Weights of a small transformer language model.
Size: 15 layers, width 96, 2 heads of 64, MLP 256 GeGLU, vocabulary 8192, 2.64M parameters.
Architecture: RMSNorm before and after each block, rotary positions, no biases in attention or MLP.
Training: a variant of Muon for these matrices, 4328 steps.
Each number is 200 + 20 x the weight over its row's rms, rounded and kept within 0 to 999. Layers, rows and columns count from 0. The size before them is the row's rms in percent of the matrix's.

# q: layer 6 attention query, 128x96, rms 0.0998, rows 0-6, columns 0-95
# k: layer 6 attention key, 128x96, rms 0.104, rows 0-6, columns 0-95
q0,180,218,208,203,208,218,241,208,192,202,202,210,233,175,181,210,243,223,207,210,171,178,169,179,180,222,201,232,234,187,207,186,200,202,186,186,186,206,143,200,166,203,185,202,202,188,190,162,202,170,214,194,227,211,189,190,170,228,256,196,219,203,201,205,190,223,197,159,221,166,196,209,192,184,196,184,175,212,208,184,193,184,194,227,180,222,216,210,195,179,227,204,193,203,214,185,173
k0,104,209,207,216,214,234,245,219,197,193,225,211,200,177,203,209,241,214,197,204,196,173,190,173,186,215,197,223,237,191,207,192,204,191,194,174,198,189,151,177,201,210,188,184,219,234,205,197,249,185,205,215,208,234,188,205,157,195,233,190,222,203,185,235,179,188,212,163,231,190,222,233,197,186,189,226,177,212,239,198,202,168,215,187,186,219,202,200,185,216,221,195,185,215,217,210,193
q1,092,222,193,205,224,171,174,201,171,215,188,219,196,223,207,222,168,237,207,204,213,225,242,205,215,198,197,196,163,218,184,197,196,197,182,203,212,171,231,221,210,190,196,221,211,222,176,202,184,210,218,207,152,194,212,210,230,198,187,187,214,221,175,170,195,183,208,211,184,208,174,209,206,217,182,242,197,197,179,179,200,186,207,196,221,154,179,188,248,166,197,186,207,175,181,235,215
k1,086,186,225,228,208,215,215,196,170,192,187,180,190,198,228,180,201,200,196,204,186,172,213,204,150,192,184,184,222,209,189,210,185,214,242,214,229,165,203,206,199,223,220,157,169,237,226,201,220,243,185,226,193,202,206,234,183,197,223,207,215,219,184,204,206,210,226,214,248,178,209,184,204,229,235,201,174,209,189,177,207,204,230,175,196,189,180,210,201,203,212,208,201,178,210,217,166
q2,109,176,189,160,216,214,181,186,237,181,225,193,175,229,212,210,194,197,227,177,172,223,199,193,203,225,176,166,213,187,174,208,259,200,173,226,189,181,213,208,189,203,207,177,208,225,214,235,199,214,206,203,217,190,224,227,195,191,183,195,177,191,211,186,215,183,195,229,208,170,170,188,225,181,209,216,198,195,177,160,197,230,165,211,211,190,188,202,201,184,208,240,176,209,187,182,174
k2,109,195,190,207,201,192,195,187,171,211,176,203,177,191,187,188,149,201,187,235,219,200,204,204,214,162,216,212,231,233,198,185,175,189,210,250,219,199,253,161,202,198,235,204,207,223,218,160,180,237,173,174,211,174,202,165,191,208,202,213,206,199,193,215,215,230,207,210,183,180,201,197,199,177,211,210,210,180,179,173,221,230,200,236,196,221,197,205,198,230,208,220,217,211,201,200,202
q3,091,198,207,224,204,213,227,191,151,216,200,232,185,217,179,210,223,211,187,198,195,178,169,213,220,229,193,177,205,157,202,181,214,199,195,202,194,201,172,220,180,211,190,195,179,176,217,182,191,155,194,233,233,215,193,196,167,187,218,180,198,175,218,205,189,238,194,156,216,197,215,205,212,181,205,194,171,203,166,192,218,205,207,222,194,232,231,200,199,183,200,188,185,209,186,204,139
k3,097,194,213,211,163,215,227,182,204,192,176,214,225,177,179,193,208,193,199,202,200,187,192,197,196,184,197,204,240,214,206,226,194,169,185,180,163,242,212,179,180,207,197,189,216,199,212,182,213,184,188,198,183,152,151,211,182,189,214,205,235,208,189,190,220,235,209,190,248,223,245,212,182,160,200,221,203,202,185,223,175,181,189,216,190,219,208,205,207,198,232,163,199,182,180,203,212
q4,102,182,171,191,187,203,201,163,204,190,220,199,180,195,211,179,199,208,193,223,197,211,151,219,209,219,170,185,214,190,217,192,223,186,224,185,224,160,223,192,201,211,189,213,181,179,210,197,212,221,179,208,203,177,200,247,205,213,198,228,236,202,189,205,211,163,158,261,225,195,215,205,201,196,195,197,219,204,198,178,194,188,191,186,169,213,201,229,211,190,205,242,171,174,203,160,208
k4,107,212,214,242,179,225,171,191,204,190,197,191,182,167,210,197,235,197,218,218,197,245,213,199,171,201,214,202,186,170,176,146,203,202,190,216,191,190,221,217,197,197,207,173,173,240,199,206,180,201,210,170,221,179,209,205,186,190,208,202,208,189,205,199,204,212,173,218,165,186,198,178,171,167,181,176,227,178,172,183,204,226,206,193,181,192,184,203,183,152,207,161,187,164,208,199,207
q5,098,167,228,198,168,206,227,178,171,187,226,237,198,177,184,194,174,207,169,200,196,213,192,190,183,241,184,200,181,196,196,207,190,217,193,216,176,200,181,187,204,199,179,201,198,163,228,221,162,192,201,214,227,211,169,195,194,225,251,226,189,190,211,227,210,196,185,193,196,178,188,187,154,201,197,222,207,173,225,160,212,206,205,200,186,179,182,250,186,211,212,210,198,189,207,175,222
k5,095,220,182,198,200,202,209,210,190,213,181,213,166,189,191,179,213,190,181,229,174,225,155,189,154,182,212,216,159,189,202,183,182,197,175,219,224,206,200,196,223,189,173,186,230,210,226,181,222,209,174,167,199,200,180,185,230,203,193,232,233,206,231,181,196,197,189,162,197,234,191,183,190,197,213,221,152,183,176,231,211,197,185,191,185,184,210,181,189,200,211,186,215,211,181,177,165
q6,098,180,199,174,216,195,197,237,202,194,230,216,207,198,215,199,201,196,182,198,178,202,233,238,186,217,169,193,204,194,206,231,195,158,207,214,223,205,215,228,195,205,244,201,206,218,194,187,189,228,230,175,207,185,179,188,212,186,237,243,235,243,184,191,184,238,187,207,221,225,181,199,199,197,205,238,209,220,217,179,205,193,182,200,228,185,178,187,207,209,180,184,164,230,179,187,200
k6,088,190,222,167,213,215,203,204,201,167,172,206,198,195,215,186,197,213,180,209,185,171,216,206,199,200,207,167,214,226,194,195,187,203,197,222,210,252,209,207,172,202,191,184,235,219,216,159,164,218,233,204,166,202,212,209,240,206,235,173,183,186,205,232,174,180,220,198,206,155,157,228,206,193,221,207,191,206,197,172,217,189,204,168,226,196,206,172,204,223,183,211,217,192,203,185,208